Each number is 200 + 30 x the weight over its row's rms, rounded and kept within 0 to 999. Layers, rows and columns count from 0. The size before them is the row's rms in percent of the matrix's.

# up: layer 6 MLP up, 384x192, rms 0.0587, rows 54-120, columns 0-31
# down: layer 6 MLP down (transposed), 384x192, rms 0.0583, rows 54-120, columns 0-31
# gate: layer 6 MLP gate, 384x192, rms 0.0584, rows 55-120, columns 0-31
up54,104,156,175,204,255,171,217,194,228,271,224,192,187,202,213,242,201,212,165,176,204,219,160,149,221,196,196,191,208,216,235,216,146
down54,132,228,192,186,173,199,213,235,225,219,226,217,180,228,195,200,194,170,156,230,189,178,178,215,232,188,170,193,175,240,189,251,187
gate55,100,197,161,248,229,184,231,234,209,248,212,141,177,146,131,179,177,229,239,193,212,208,212,275,180,231,176,241,187,235,167,176,168
up55,098,159,212,264,164,199,240,226,225,249,164,205,158,209,193,223,144,213,227,207,163,222,150,211,215,194,201,265,223,167,252,172,185
down55,093,201,156,255,260,177,155,234,196,227,155,182,232,156,207,239,198,239,212,206,190,208,180,212,268,215,132,256,131,197,223,184,238
gate56,107,181,192,192,221,227,239,223,189,151,197,205,199,209,179,178,201,154,215,228,214,155,201,186,189,183,195,148,200,172,149,241,246
up56,105,194,139,198,164,211,266,222,235,184,214,175,136,185,183,187,219,173,165,167,195,171,220,228,205,163,198,178,203,233,235,209,197
down56,110,171,138,154,228,210,231,160,211,163,206,197,256,186,264,218,177,211,162,182,202,156,225,221,205,147,183,189,174,195,201,193,230
gate57,105,240,179,207,173,169,216,286,195,184,234,153,208,195,183,233,205,163,233,234,194,203,166,264,161,206,187,189,191,207,167,222,194
up57,113,193,173,246,234,210,231,254,203,166,234,184,221,158,212,242,153,255,212,223,232,219,160,228,178,194,133,158,194,176,210,206,157
down57,103,222,226,205,235,224,191,222,187,213,174,239,192,209,266,228,135,217,231,234,173,179,190,162,193,235,230,168,271,186,214,167,238
gate58,099,208,175,231,187,220,202,239,229,239,232,202,146,192,202,193,163,193,252,160,202,205,227,250,176,196,268,187,165,200,182,204,201
up58,097,236,153,246,216,178,246,192,254,237,210,207,155,222,224,188,189,154,188,216,222,218,243,187,264,265,177,176,242,207,137,189,161
down58,093,212,182,185,211,199,189,232,177,164,201,205,141,142,228,211,199,223,209,204,275,216,175,214,206,182,243,197,201,230,191,166,173
gate59,098,238,249,139,205,208,180,214,172,210,160,248,196,228,238,206,232,225,160,222,210,194,229,191,189,193,183,214,238,215,173,247,188
up59,093,233,239,198,196,201,199,144,234,198,223,194,202,197,267,227,225,157,216,265,258,188,186,156,182,172,219,205,200,221,166,175,226
down59,104,206,247,207,194,183,217,219,198,242,217,194,240,179,187,226,155,222,151,189,211,228,246,127,250,186,197,219,209,229,206,218,246
gate60,094,185,231,165,198,228,238,224,208,203,216,202,176,225,200,220,170,257,221,204,179,152,192,288,203,205,191,207,183,187,152,240,187
up60,090,205,224,214,220,218,203,215,265,174,195,188,190,253,199,204,230,191,212,273,246,185,170,241,150,170,228,162,218,165,218,217,247
down60,096,187,226,185,165,205,220,214,230,182,197,125,219,196,218,191,214,176,170,202,194,145,191,265,187,141,238,204,231,192,184,229,167
gate61,091,203,142,234,213,203,183,172,178,149,228,201,172,185,232,238,158,168,197,211,187,178,199,174,217,158,231,215,222,197,238,206,187
up61,091,213,284,176,235,269,206,154,181,204,232,208,222,207,168,165,191,187,210,176,199,216,207,222,173,232,123,199,148,169,127,202,212
down61,090,233,221,172,229,243,140,230,211,215,219,235,216,197,174,221,199,204,179,219,231,180,230,230,215,212,197,185,173,217,166,137,174
gate62,109,210,145,194,161,128,174,161,207,210,206,177,177,233,228,185,165,163,199,246,190,230,171,165,185,190,188,156,191,157,243,207,193
up62,112,185,169,197,207,180,173,177,205,196,214,168,189,228,220,177,216,214,190,174,210,185,198,162,187,215,193,252,256,254,193,212,129
down62,110,154,153,225,222,177,175,187,195,219,178,233,177,203,215,221,197,203,238,170,250,185,229,164,190,190,180,266,207,216,209,215,152
gate63,092,183,202,194,183,224,189,159,230,235,258,221,219,221,190,179,212,167,178,250,225,190,203,171,258,194,167,166,178,193,229,258,194
up63,093,181,192,171,245,253,143,209,136,186,147,198,211,181,208,171,171,212,154,150,161,197,235,173,235,203,196,177,183,284,234,201,197
down63,090,215,202,219,156,172,221,186,212,201,169,201,218,260,187,157,231,211,234,239,206,155,186,198,219,146,162,166,149,225,214,238,242
gate64,082,186,227,212,203,210,181,194,197,201,158,192,240,153,199,188,187,188,208,178,209,239,163,208,157,256,171,185,178,246,155,191,199
up64,092,227,198,216,203,211,239,252,198,186,253,186,192,202,231,164,238,235,190,159,219,218,226,208,205,191,221,230,224,214,190,190,227
down64,090,186,222,225,200,180,213,165,164,220,199,218,166,176,212,235,163,141,205,154,187,179,210,182,178,170,257,221,206,206,214,146,224
gate65,095,214,138,204,170,187,190,201,198,211,256,198,203,214,213,216,216,152,240,121,193,225,191,145,185,165,186,190,210,176,194,199,216
up65,104,208,172,183,238,169,222,144,223,185,260,219,208,274,236,195,228,157,237,195,248,173,207,180,197,173,207,177,180,172,239,203,228
down65,096,167,174,154,229,185,219,153,201,187,206,266,206,248,183,194,230,264,264,226,207,215,205,212,166,192,217,209,227,145,221,222,212
gate66,082,198,216,272,199,154,147,174,177,253,232,250,138,177,190,196,197,189,193,213,232,210,186,206,122,197,235,131,215,245,160,188,221
up66,090,210,241,199,191,215,187,168,166,198,220,209,155,141,174,204,236,189,205,203,210,180,215,252,139,237,240,224,240,250,180,152,214
down66,098,150,206,187,195,200,192,153,175,143,233,275,190,171,193,193,238,185,196,224,224,178,208,273,253,238,237,298,196,225,170,175,169
gate67,112,181,149,261,137,171,252,175,184,267,198,234,215,213,214,199,186,177,191,216,172,248,235,194,211,194,206,179,162,219,175,165,211
up67,115,220,207,217,179,199,220,167,171,218,204,232,244,217,226,176,236,164,257,266,197,249,222,211,233,190,206,221,160,185,212,171,253
down67,108,205,186,162,207,161,242,160,176,202,220,244,201,191,201,233,186,195,221,206,243,222,206,206,227,143,240,254,131,169,211,205,185
gate68,104,206,175,169,210,118,191,164,169,196,193,177,206,161,193,237,204,240,251,184,188,211,220,229,209,230,276,163,213,198,204,192,170
up68,099,214,176,205,163,193,192,196,161,255,158,210,218,169,166,175,222,179,201,242,207,221,223,184,205,186,116,192,282,157,231,125,221
down68,090,212,202,191,201,144,233,216,176,208,189,184,234,201,190,190,240,267,220,230,212,206,155,230,190,160,194,204,195,169,187,191,177
gate69,098,239,195,217,190,140,160,139,211,152,205,212,198,240,192,221,225,162,204,232,150,228,185,174,233,197,180,169,207,206,199,200,196
up69,097,189,211,215,218,289,271,251,161,246,168,232,207,155,203,247,158,219,205,249,167,191,188,201,211,143,200,225,246,197,224,191,217
down69,097,166,229,196,245,294,183,227,214,257,200,206,133,141,217,217,164,236,214,202,216,202,195,182,225,179,224,209,216,218,222,237,157
gate70,090,243,194,249,205,224,213,155,231,195,241,173,242,242,237,247,181,218,203,230,186,184,193,217,228,223,175,193,196,216,192,243,265
up70,096,153,185,173,221,200,199,270,182,185,153,204,162,183,201,153,197,164,213,167,194,272,207,183,174,212,232,158,218,183,218,157,160
down70,113,186,168,158,246,194,247,290,165,252,185,187,208,236,224,193,182,204,226,132,179,205,236,180,194,192,212,185,197,248,207,196,185
gate71,099,193,167,197,110,245,209,176,127,254,217,213,236,193,194,226,193,219,222,197,267,209,212,217,204,212,150,204,185,236,173,200,206
up71,103,184,220,163,163,209,151,182,263,229,223,169,176,240,205,199,197,159,199,167,170,214,199,243,226,214,247,212,175,199,208,212,242
down71,105,152,169,150,166,271,224,230,222,176,143,202,205,180,198,192,200,200,229,205,211,185,239,205,201,184,164,193,187,291,228,188,226
gate72,105,262,251,145,254,207,186,274,251,183,246,155,163,203,172,184,216,260,216,167,151,219,241,251,223,217,224,183,233,183,240,217,201
up72,108,209,186,187,187,209,200,163,188,240,96,207,207,241,233,201,183,165,213,216,233,200,176,183,138,167,198,155,135,213,170,247,211
down72,107,221,206,219,267,210,204,191,226,178,252,150,202,235,158,146,184,174,189,233,190,163,229,264,184,249,209,171,223,199,165,226,148
gate73,095,183,250,237,154,255,194,155,168,203,156,176,194,232,211,206,216,265,170,187,248,202,195,148,242,183,143,167,183,118,236,188,232
up73,098,228,214,207,204,199,135,136,227,185,192,264,180,189,184,191,182,197,253,230,226,271,149,185,178,238,188,201,185,229,162,207,228
down73,106,186,176,242,220,217,178,245,199,191,179,221,238,190,207,204,207,160,188,268,145,216,215,237,203,159,246,244,196,225,198,185,188
gate74,091,191,183,217,175,167,215,203,208,245,206,210,204,189,162,153,171,165,157,185,163,185,218,182,229,159,192,165,183,202,165,194,218
up74,092,126,214,272,135,206,211,173,178,186,205,223,225,178,227,189,181,170,183,189,248,227,226,124,202,222,240,231,256,210,175,222,206
down74,088,199,175,195,175,224,191,204,190,175,192,233,183,241,238,207,200,251,170,184,168,202,261,217,217,209,221,134,224,162,259,254,258
gate75,095,150,255,182,219,247,132,205,142,189,181,232,175,222,182,198,215,194,193,222,233,229,202,228,223,177,204,192,192,161,236,182,183
up75,098,189,177,236,252,215,210,208,215,206,194,197,220,214,137,209,232,172,210,189,205,223,201,224,152,140,226,160,243,158,250,190,231
down75,094,238,206,172,221,239,168,108,199,182,238,180,217,141,252,164,252,154,257,213,216,219,161,186,218,228,210,193,181,232,193,183,240
gate76,106,206,237,194,217,171,222,262,219,172,196,187,218,182,157,226,203,182,219,217,168,233,239,149,156,217,198,250,211,180,207,155,177
up76,101,200,211,212,183,244,165,217,252,191,190,239,181,223,188,237,178,215,214,164,206,147,195,214,219,211,155,199,182,219,133,226,199
down76,102,215,253,231,144,175,186,217,138,134,195,141,230,185,213,161,186,234,174,182,205,205,182,224,135,183,230,237,196,176,200,218,165
gate77,091,191,166,236,213,241,217,209,189,233,153,230,222,185,166,254,209,149,206,202,185,213,192,220,178,226,186,154,206,161,187,166,198
up77,096,187,214,183,203,206,185,139,216,158,204,208,171,189,201,172,188,158,192,214,216,232,177,188,154,191,193,187,226,182,209,191,234
down77,099,213,191,191,216,199,216,173,157,215,228,208,166,173,134,232,200,200,238,280,184,199,224,234,195,238,165,144,219,183,153,172,215
gate78,095,226,231,205,182,175,203,219,202,154,213,244,192,268,257,217,162,165,156,196,230,256,196,231,214,223,219,164,189,165,151,195,151
up78,109,190,189,229,205,148,190,185,208,172,198,217,223,219,226,189,198,141,212,145,231,166,171,199,244,219,178,180,185,194,167,226,215
down78,094,241,202,190,163,198,230,199,245,241,209,231,192,234,201,222,206,257,217,231,188,199,242,218,123,185,202,203,249,165,207,210,209
gate79,094,223,193,203,213,197,204,209,208,228,191,211,193,249,191,228,200,236,138,182,194,200,174,181,219,192,229,250,196,223,189,175,211
up79,092,200,207,197,157,213,183,169,214,248,211,211,182,194,204,194,209,240,170,177,235,194,198,224,227,181,258,175,147,167,240,192,175
down79,094,184,186,228,174,174,170,201,200,213,180,208,153,204,261,245,147,179,160,199,242,210,178,198,253,210,171,250,214,210,232,211,157
gate80,099,218,262,168,230,175,240,141,214,194,248,186,208,242,232,216,166,198,198,161,191,230,198,182,225,175,248,213,217,185,237,186,185
up80,098,186,244,153,180,236,201,189,224,145,190,213,189,205,224,234,212,203,222,169,207,136,189,192,194,184,157,191,217,213,222,175,200
down80,100,199,220,192,150,211,194,151,154,190,201,232,157,233,246,184,210,213,178,146,218,187,208,200,218,185,156,163,172,187,190,198,246
gate81,106,214,159,276,249,214,221,173,226,226,228,201,201,228,188,173,189,206,179,193,220,237,181,235,210,142,197,206,213,247,205,196,203
up81,112,239,180,176,216,225,236,179,214,208,205,251,224,184,124,207,203,198,210,210,221,150,219,170,217,182,183,172,232,200,173,219,239
down81,101,215,229,151,148,176,213,243,245,187,120,210,171,229,150,220,174,217,192,220,207,213,231,221,226,245,179,195,188,183,205,184,249
gate82,101,186,230,223,230,213,180,171,218,210,201,247,133,174,166,211,180,260,201,246,177,211,204,189,204,262,202,181,234,209,201,240,206
up82,097,189,155,206,204,255,263,172,209,177,212,183,204,211,156,198,213,168,233,143,174,226,176,181,196,212,242,177,215,201,189,205,155
down82,094,188,194,226,182,184,230,223,224,158,166,195,193,220,182,245,158,241,197,219,201,233,221,182,184,210,187,188,193,200,220,180,189
gate83,101,144,162,199,230,244,185,165,193,198,234,213,170,206,184,232,214,178,216,186,169,235,241,155,183,144,209,208,162,206,224,188,242
up83,093,195,180,177,176,161,168,247,208,191,208,202,170,185,215,214,143,195,213,205,242,268,136,220,166,221,200,210,217,204,197,212,170
down83,097,258,214,162,197,139,189,263,184,155,199,215,141,207,228,221,173,199,222,152,234,196,203,160,224,228,158,208,221,188,197,241,173
gate84,097,193,233,176,193,184,217,179,215,176,211,216,219,187,189,226,191,166,176,174,230,206,161,145,167,199,211,179,218,205,217,234,194
up84,101,230,185,185,146,216,148,175,228,160,220,220,191,190,242,229,178,177,221,170,184,250,162,200,209,169,192,168,200,178,140,204,195
down84,095,216,231,214,174,227,176,188,221,170,213,196,191,169,230,172,182,168,221,212,262,158,239,185,254,169,213,191,169,121,195,230,206
gate85,087,213,210,175,195,169,217,247,217,240,226,196,162,227,190,222,231,178,202,238,216,221,260,220,156,194,272,177,245,221,233,217,239
up85,088,233,201,182,162,214,224,192,174,159,231,165,167,178,237,266,150,221,192,202,163,187,223,248,216,154,193,179,250,193,217,175,217
down85,084,167,217,175,203,193,194,116,194,203,267,159,165,244,198,207,186,234,209,201,120,204,267,248,203,176,197,173,209,195,235,219,257
gate86,095,215,205,264,149,201,203,205,149,246,249,228,260,225,172,169,192,198,192,195,222,223,187,188,228,218,218,188,232,223,197,211,233
up86,096,255,239,194,121,235,223,256,209,189,255,174,246,207,210,171,256,172,201,224,272,187,195,161,192,216,255,208,263,198,183,233,222
down86,106,195,278,230,134,210,154,172,201,242,229,187,183,211,177,110,258,142,237,271,223,194,193,156,193,234,217,205,228,215,188,190,184
gate87,104,255,218,255,196,165,199,232,214,193,234,158,240,216,203,153,231,226,225,168,223,195,218,154,208,204,236,175,183,225,242,122,164
up87,108,163,205,179,159,262,188,216,232,247,182,223,169,180,173,180,163,182,138,228,206,204,196,178,198,209,145,238,196,211,190,212,226
down87,100,232,153,182,183,163,166,218,261,231,253,200,176,170,222,220,230,225,212,185,174,232,174,197,171,153,196,220,170,199,181,173,196
gate88,103,243,225,249,204,219,159,241,174,261,217,194,171,175,193,210,194,255,207,172,173,240,199,187,213,224,169,272,201,174,185,156,184
up88,102,166,232,232,239,202,204,165,207,200,176,200,249,210,172,205,224,215,190,181,248,223,200,231,158,161,172,242,224,229,142,175,204
down88,097,178,199,130,216,246,197,169,193,128,235,150,173,221,174,242,212,198,230,186,160,179,217,211,241,171,151,189,215,202,200,220,211
gate89,095,232,177,157,170,197,184,89,90,214,207,213,184,165,180,187,167,148,172,215,206,230,192,218,157,214,158,187,240,235,143,182,193
up89,092,155,218,206,197,278,158,210,176,209,160,212,132,177,211,150,182,216,180,207,226,182,136,196,186,207,169,254,173,187,235,255,182
down89,089,169,197,243,186,156,226,202,268,204,191,223,179,243,242,191,189,213,221,190,205,185,209,182,178,198,240,212,175,150,171,197,218
gate90,112,220,216,200,203,223,195,207,203,239,194,262,259,190,225,173,139,215,176,171,213,187,163,213,137,210,118,187,201,209,221,184,194
up90,108,247,237,177,172,234,204,199,159,196,188,249,248,194,192,142,163,164,220,192,191,158,218,225,189,221,149,243,169,186,137,214,180
down90,099,287,210,192,139,198,213,175,226,224,190,237,275,182,203,211,154,173,179,150,175,204,251,232,178,191,201,266,188,176,232,187,169
gate91,106,222,212,222,158,243,149,184,166,241,234,185,230,185,205,216,162,215,258,185,206,204,191,212,248,190,202,204,230,178,163,162,166
up91,099,279,206,186,178,186,157,215,183,214,231,204,219,180,177,244,208,191,196,250,251,254,252,189,241,174,210,192,199,238,213,216,186
down91,097,216,192,185,191,195,188,193,220,188,258,193,196,212,240,162,294,160,189,232,203,128,211,242,177,194,201,192,214,202,211,238,183
gate92,110,211,241,199,152,202,244,202,223,226,209,206,203,145,224,150,200,259,229,233,224,206,229,170,192,196,227,159,180,177,208,185,208
up92,100,231,178,174,187,194,202,208,185,173,205,183,209,158,236,223,213,182,216,185,180,175,195,247,218,202,207,178,197,156,172,164,141
down92,103,269,229,189,165,226,198,223,161,233,204,164,193,188,275,226,151,220,242,181,184,200,193,190,144,187,185,210,226,160,236,186,200
gate93,087,203,213,178,218,213,148,163,203,183,268,216,198,157,202,256,180,251,180,223,191,252,203,222,225,224,202,193,242,199,194,184,226
up93,083,109,249,218,161,210,241,247,213,189,203,222,196,204,198,175,186,130,195,182,244,131,197,188,211,183,198,210,177,237,197,217,220
down93,085,172,209,224,236,189,222,215,248,190,167,162,191,263,204,205,208,207,203,217,175,229,167,194,195,204,180,185,191,175,201,254,176
gate94,099,237,178,187,233,167,198,200,176,181,256,211,223,247,223,216,190,177,183,188,223,165,181,230,199,191,244,222,235,138,175,171,246
up94,107,232,199,194,173,220,187,181,195,223,258,207,250,240,215,211,163,206,201,201,185,211,234,155,214,236,191,223,219,226,200,180,186
down94,101,206,196,173,204,265,177,229,184,188,241,198,195,182,209,190,154,159,240,210,209,225,199,151,204,175,216,195,216,200,207,177,177
gate95,101,178,168,174,217,236,149,219,190,240,167,133,231,225,213,202,197,199,189,255,209,250,224,154,223,211,165,168,195,223,192,202,185
up95,102,159,175,199,228,225,191,250,193,241,169,157,211,159,227,238,147,157,250,254,265,200,222,247,195,202,203,179,185,206,202,133,181
down95,105,229,244,227,201,194,239,172,256,173,170,210,198,215,173,235,218,179,202,202,199,239,167,175,163,207,245,189,221,247,238,221,212
gate96,098,186,253,210,142,169,205,169,189,197,218,211,206,224,154,208,220,219,184,197,192,196,181,165,128,240,154,184,183,197,250,216,159
up96,091,239,204,167,210,249,197,198,221,143,195,232,193,219,146,152,154,203,216,233,149,199,262,146,223,207,188,244,217,174,189,167,213
down96,098,184,166,196,264,198,167,253,225,227,235,162,193,203,187,227,219,175,253,211,224,193,259,183,210,184,165,217,201,196,198,195,185
gate97,099,253,239,240,173,191,153,212,165,204,176,218,213,200,152,198,235,191,203,182,205,238,176,189,160,179,174,224,179,183,159,199,191
up97,095,188,217,282,207,157,183,194,227,152,123,248,234,208,196,167,208,184,210,241,262,201,264,220,154,199,185,195,202,229,230,184,159
down97,101,174,214,251,229,200,170,231,200,248,194,194,230,170,240,174,209,191,260,213,192,158,208,163,168,219,221,228,218,298,183,220,202
gate98,093,149,175,217,217,233,176,227,187,188,205,243,163,171,206,232,168,173,216,155,182,171,149,201,189,241,240,253,171,188,189,231,210
up98,091,134,187,266,212,195,154,177,164,127,207,222,242,216,222,194,214,214,200,218,212,211,183,164,174,194,174,207,163,222,174,194,228
down98,094,143,207,166,155,253,198,207,145,161,200,142,220,188,153,186,284,215,212,189,209,213,198,176,218,226,242,138,260,195,186,256,198
gate99,097,194,190,208,219,259,171,223,199,188,198,146,188,229,198,203,259,200,256,184,179,224,163,264,179,166,215,185,164,120,172,188,208
up99,100,184,235,243,214,198,220,215,217,138,224,227,240,161,208,225,178,200,200,225,198,250,225,175,193,153,250,223,163,199,188,225,264
down99,097,180,241,151,190,233,247,228,195,206,196,212,186,175,256,238,172,245,208,226,173,252,185,208,160,174,213,154,205,205,206,213,230
gate100,095,207,146,210,182,217,204,212,176,194,129,221,214,209,182,228,243,221,251,184,203,222,186,258,224,201,185,193,240,253,167,228,220
up100,098,173,224,241,197,195,230,178,203,222,153,215,249,237,133,197,237,190,185,196,212,207,177,204,179,178,199,225,213,244,260,185,224
down100,098,174,151,190,231,204,211,201,217,216,157,173,202,229,234,127,187,231,125,178,211,189,187,238,219,181,201,173,197,248,220,217,181
gate101,114,189,226,155,202,201,232,224,220,182,209,179,202,207,205,190,269,200,248,194,206,190,173,197,190,185,183,148,199,207,182,188,168
up101,109,185,196,165,171,206,282,275,218,179,252,200,225,202,224,216,223,192,164,237,222,196,197,178,141,161,189,130,206,214,248,220,223
down101,109,214,188,203,202,203,160,239,170,208,186,251,229,184,169,234,192,193,172,248,219,214,177,166,133,221,207,206,204,177,197,204,235
gate102,106,225,215,202,169,219,195,180,191,231,215,188,276,171,214,163,152,260,226,252,191,234,178,220,206,153,223,175,188,188,210,215,212
up102,099,182,216,237,170,225,179,187,173,176,248,209,208,176,189,203,152,179,202,193,236,176,161,218,226,197,141,187,187,169,172,201,222
down102,108,166,187,200,202,213,202,157,202,191,204,174,130,231,155,224,169,157,172,163,209,147,203,173,196,229,164,213,245,154,140,151,223
gate103,109,217,120,206,142,190,208,202,146,214,175,195,182,250,133,191,176,230,176,196,204,201,249,218,267,242,193,252,174,151,221,174,229
up103,104,227,195,202,164,275,193,189,213,171,219,146,159,226,206,222,221,128,192,181,220,209,177,264,161,210,188,193,297,188,189,190,213
down103,103,156,245,234,180,124,221,214,216,190,211,243,200,169,158,211,194,256,161,186,231,181,213,195,214,230,205,201,138,197,215,248,177
gate104,096,227,141,155,223,251,210,220,143,184,196,255,285,134,236,212,217,197,184,211,195,209,214,239,196,174,144,223,212,249,190,168,191
up104,100,200,185,223,161,176,187,248,207,221,209,206,211,216,147,195,236,156,199,185,205,147,199,271,188,173,187,213,250,205,177,203,154
down104,098,197,203,146,193,247,204,188,187,219,177,228,200,211,225,182,174,205,193,182,198,224,251,204,219,135,191,181,222,195,234,179,193
gate105,104,207,228,247,232,182,192,216,204,205,232,239,195,203,201,232,193,198,234,202,243,219,209,248,241,196,213,219,192,133,179,173,179
up105,093,205,188,181,198,227,230,157,189,214,182,220,184,176,223,247,248,196,194,180,200,231,165,130,131,150,243,167,170,216,185,224,202
down105,095,224,229,205,152,190,188,214,174,211,188,202,191,195,245,263,162,190,213,168,195,199,164,192,161,118,240,186,201,205,131,137,187
gate106,099,213,192,214,194,228,168,187,128,163,149,205,230,217,156,209,215,158,203,218,194,219,206,161,197,190,209,202,201,196,138,175,212
up106,099,192,218,267,183,202,241,239,197,157,181,171,260,211,207,192,176,186,173,202,177,213,237,203,227,196,202,185,144,159,185,202,208
down106,097,195,170,162,265,261,230,183,162,207,208,214,194,166,164,182,208,168,190,216,213,257,199,187,229,219,229,216,241,179,162,221,176
gate107,109,188,229,213,219,232,174,157,247,193,207,184,166,211,199,133,215,183,212,168,201,228,211,239,265,230,214,239,174,166,160,225,217
up107,110,168,287,223,221,188,218,199,198,190,216,202,209,185,162,225,205,174,189,220,155,224,251,179,194,178,221,237,223,209,227,180,249
down107,107,162,236,176,173,224,206,240,194,142,141,198,242,135,181,176,185,134,175,185,225,196,193,237,203,185,227,170,217,179,183,210,184
gate108,101,237,140,210,187,169,174,233,203,219,180,185,182,175,224,214,183,224,204,282,165,203,232,180,162,163,278,180,208,198,208,188,193
up108,107,228,144,258,225,186,183,188,227,209,166,179,235,188,213,185,228,237,217,225,146,203,201,114,228,195,211,156,208,207,201,220,239
down108,122,213,205,221,214,229,173,153,209,219,240,249,178,220,213,210,173,194,211,258,200,147,247,179,220,205,227,220,220,218,206,195,179
gate109,106,220,149,209,158,202,187,151,209,187,172,205,196,195,229,235,169,182,173,223,192,132,208,198,224,188,189,216,234,188,251,232,205
up109,101,220,242,206,163,202,225,199,174,155,192,184,221,211,169,180,208,190,216,208,187,173,163,194,239,201,187,208,207,190,183,214,167
down109,107,209,172,197,220,232,208,193,202,220,173,199,209,177,187,230,217,213,160,167,164,224,202,282,173,231,189,243,232,204,214,181,189
gate110,120,220,180,193,188,215,160,236,147,230,211,238,224,213,141,212,262,160,168,224,201,209,177,258,218,156,163,200,156,218,173,171,157
up110,111,219,210,256,246,262,213,185,192,190,222,183,147,250,239,176,217,193,214,184,218,190,212,200,187,164,209,178,181,168,204,157,160
down110,112,235,220,210,160,157,163,213,182,163,211,178,200,180,244,190,169,199,227,227,219,242,203,210,163,218,177,221,200,218,230,245,227
gate111,101,214,203,210,192,212,208,207,220,190,236,226,131,240,236,229,204,226,140,200,224,179,201,231,171,266,226,241,239,213,220,193,161
up111,099,202,178,230,200,171,231,229,220,159,197,215,262,226,182,188,234,209,192,185,164,242,190,206,210,151,189,188,201,211,190,192,213
down111,097,187,166,136,175,207,156,145,226,216,177,220,192,209,202,184,266,198,187,231,210,188,229,209,210,249,248,219,224,183,208,184,182
gate112,091,194,225,174,201,180,190,228,192,196,223,226,205,176,195,171,194,287,197,210,197,229,178,214,194,209,213,160,224,150,213,193,191
up112,091,226,190,118,213,203,214,230,155,214,196,211,210,213,233,203,242,191,195,210,185,180,199,221,236,163,197,270,201,152,157,243,246
down112,095,235,224,162,192,177,262,189,166,215,223,165,277,203,169,137,175,183,189,188,237,157,235,158,227,193,207,231,228,187,166,165,193
gate113,100,173,139,163,205,246,233,297,223,228,187,163,179,170,188,204,236,186,168,229,181,210,186,158,195,168,221,181,219,184,208,207,187
up113,094,241,172,211,178,256,246,184,185,159,194,176,166,219,141,170,217,158,203,215,175,216,156,170,223,177,197,184,224,162,246,212,196
down113,094,157,122,204,180,266,247,223,186,223,213,129,129,235,200,223,205,182,232,235,171,174,195,181,232,142,180,224,216,189,175,216,233
gate114,090,191,216,170,200,128,179,163,204,234,213,231,173,215,213,174,147,228,189,194,180,209,223,182,179,200,197,232,152,175,215,167,147
up114,099,238,179,183,209,214,248,244,190,143,190,178,142,207,177,192,216,187,213,183,183,208,192,222,188,240,155,213,192,179,191,151,226
down114,092,169,160,235,177,186,146,191,214,207,220,167,236,187,182,231,192,215,158,189,250,261,236,246,270,225,230,208,202,182,183,261,175
gate115,103,238,247,199,195,207,195,248,217,215,174,219,273,182,169,184,211,198,186,212,258,166,150,158,185,207,146,211,217,186,236,222,198
up115,100,188,247,206,219,166,224,200,250,214,192,191,216,205,178,236,213,154,179,191,252,173,172,207,181,193,196,243,211,247,208,142,206
down115,095,195,182,176,190,205,207,275,195,224,145,225,213,144,223,131,208,203,234,212,161,276,195,220,214,227,263,193,198,159,187,224,146
gate116,114,266,236,212,181,198,184,180,131,221,205,228,245,186,188,205,185,173,219,174,179,175,165,234,208,207,150,217,199,214,187,154,139
up116,104,198,192,196,151,195,156,245,167,179,184,163,264,201,162,208,260,216,180,226,254,209,180,245,194,237,155,205,214,237,209,154,218
down116,109,199,176,184,232,179,258,200,214,169,192,303,140,162,207,203,214,178,193,211,209,260,176,134,183,247,211,179,204,199,184,207,226
gate117,097,210,186,183,147,185,189,230,174,207,207,151,214,154,190,228,183,237,199,246,219,244,162,234,214,154,213,202,215,185,193,118,227
up117,094,204,192,204,198,226,185,168,138,180,240,227,192,188,183,161,196,181,198,219,205,214,152,157,234,226,209,224,226,167,218,181,178
down117,094,233,256,140,182,188,221,185,197,235,196,264,203,201,252,205,238,152,206,196,212,238,277,133,211,218,205,195,222,174,230,202,218
gate118,135,258,151,236,177,205,200,199,176,213,225,231,149,197,267,229,232,242,224,196,221,236,240,238,238,204,158,168,206,224,140,189,178
up118,122,250,150,216,185,224,233,231,181,170,214,220,99,224,193,242,241,221,243,178,166,266,232,216,209,219,190,236,169,216,152,179,184
down118,123,184,215,202,216,168,164,229,194,161,182,179,251,223,173,165,152,179,207,204,206,175,167,168,128,209,232,192,199,129,243,191,223
gate119,098,243,175,221,180,224,172,158,168,263,164,188,216,210,191,169,252,183,133,155,190,214,184,229,210,186,220,214,165,165,209,162,214
up119,100,162,181,193,222,246,202,220,194,217,169,225,185,213,204,188,168,177,174,180,227,202,183,222,217,206,247,149,161,109,212,220,195
down119,094,180,158,173,203,246,208,217,232,206,220,239,195,196,165,206,183,209,230,259,169,187,226,244,177,232,179,113,215,221,225,182,171
gate120,095,227,165,171,176,150,189,208,189,220,157,190,233,247,190,186,187,259,160,252,225,239,181,203,248,147,206,185,238,192,222,208,223
up120,100,167,248,194,165,189,254,235,175,172,202,188,215,207,215,225,216,204,275,147,191,188,189,222,193,160,209,180,168,135,221,221,243
down120,094,253,210,129,196,162,180,158,202,230,167,147,175,173,197,233,156,225,163,234,226,226,184,234,201,212,168,193,217,214,205,175,219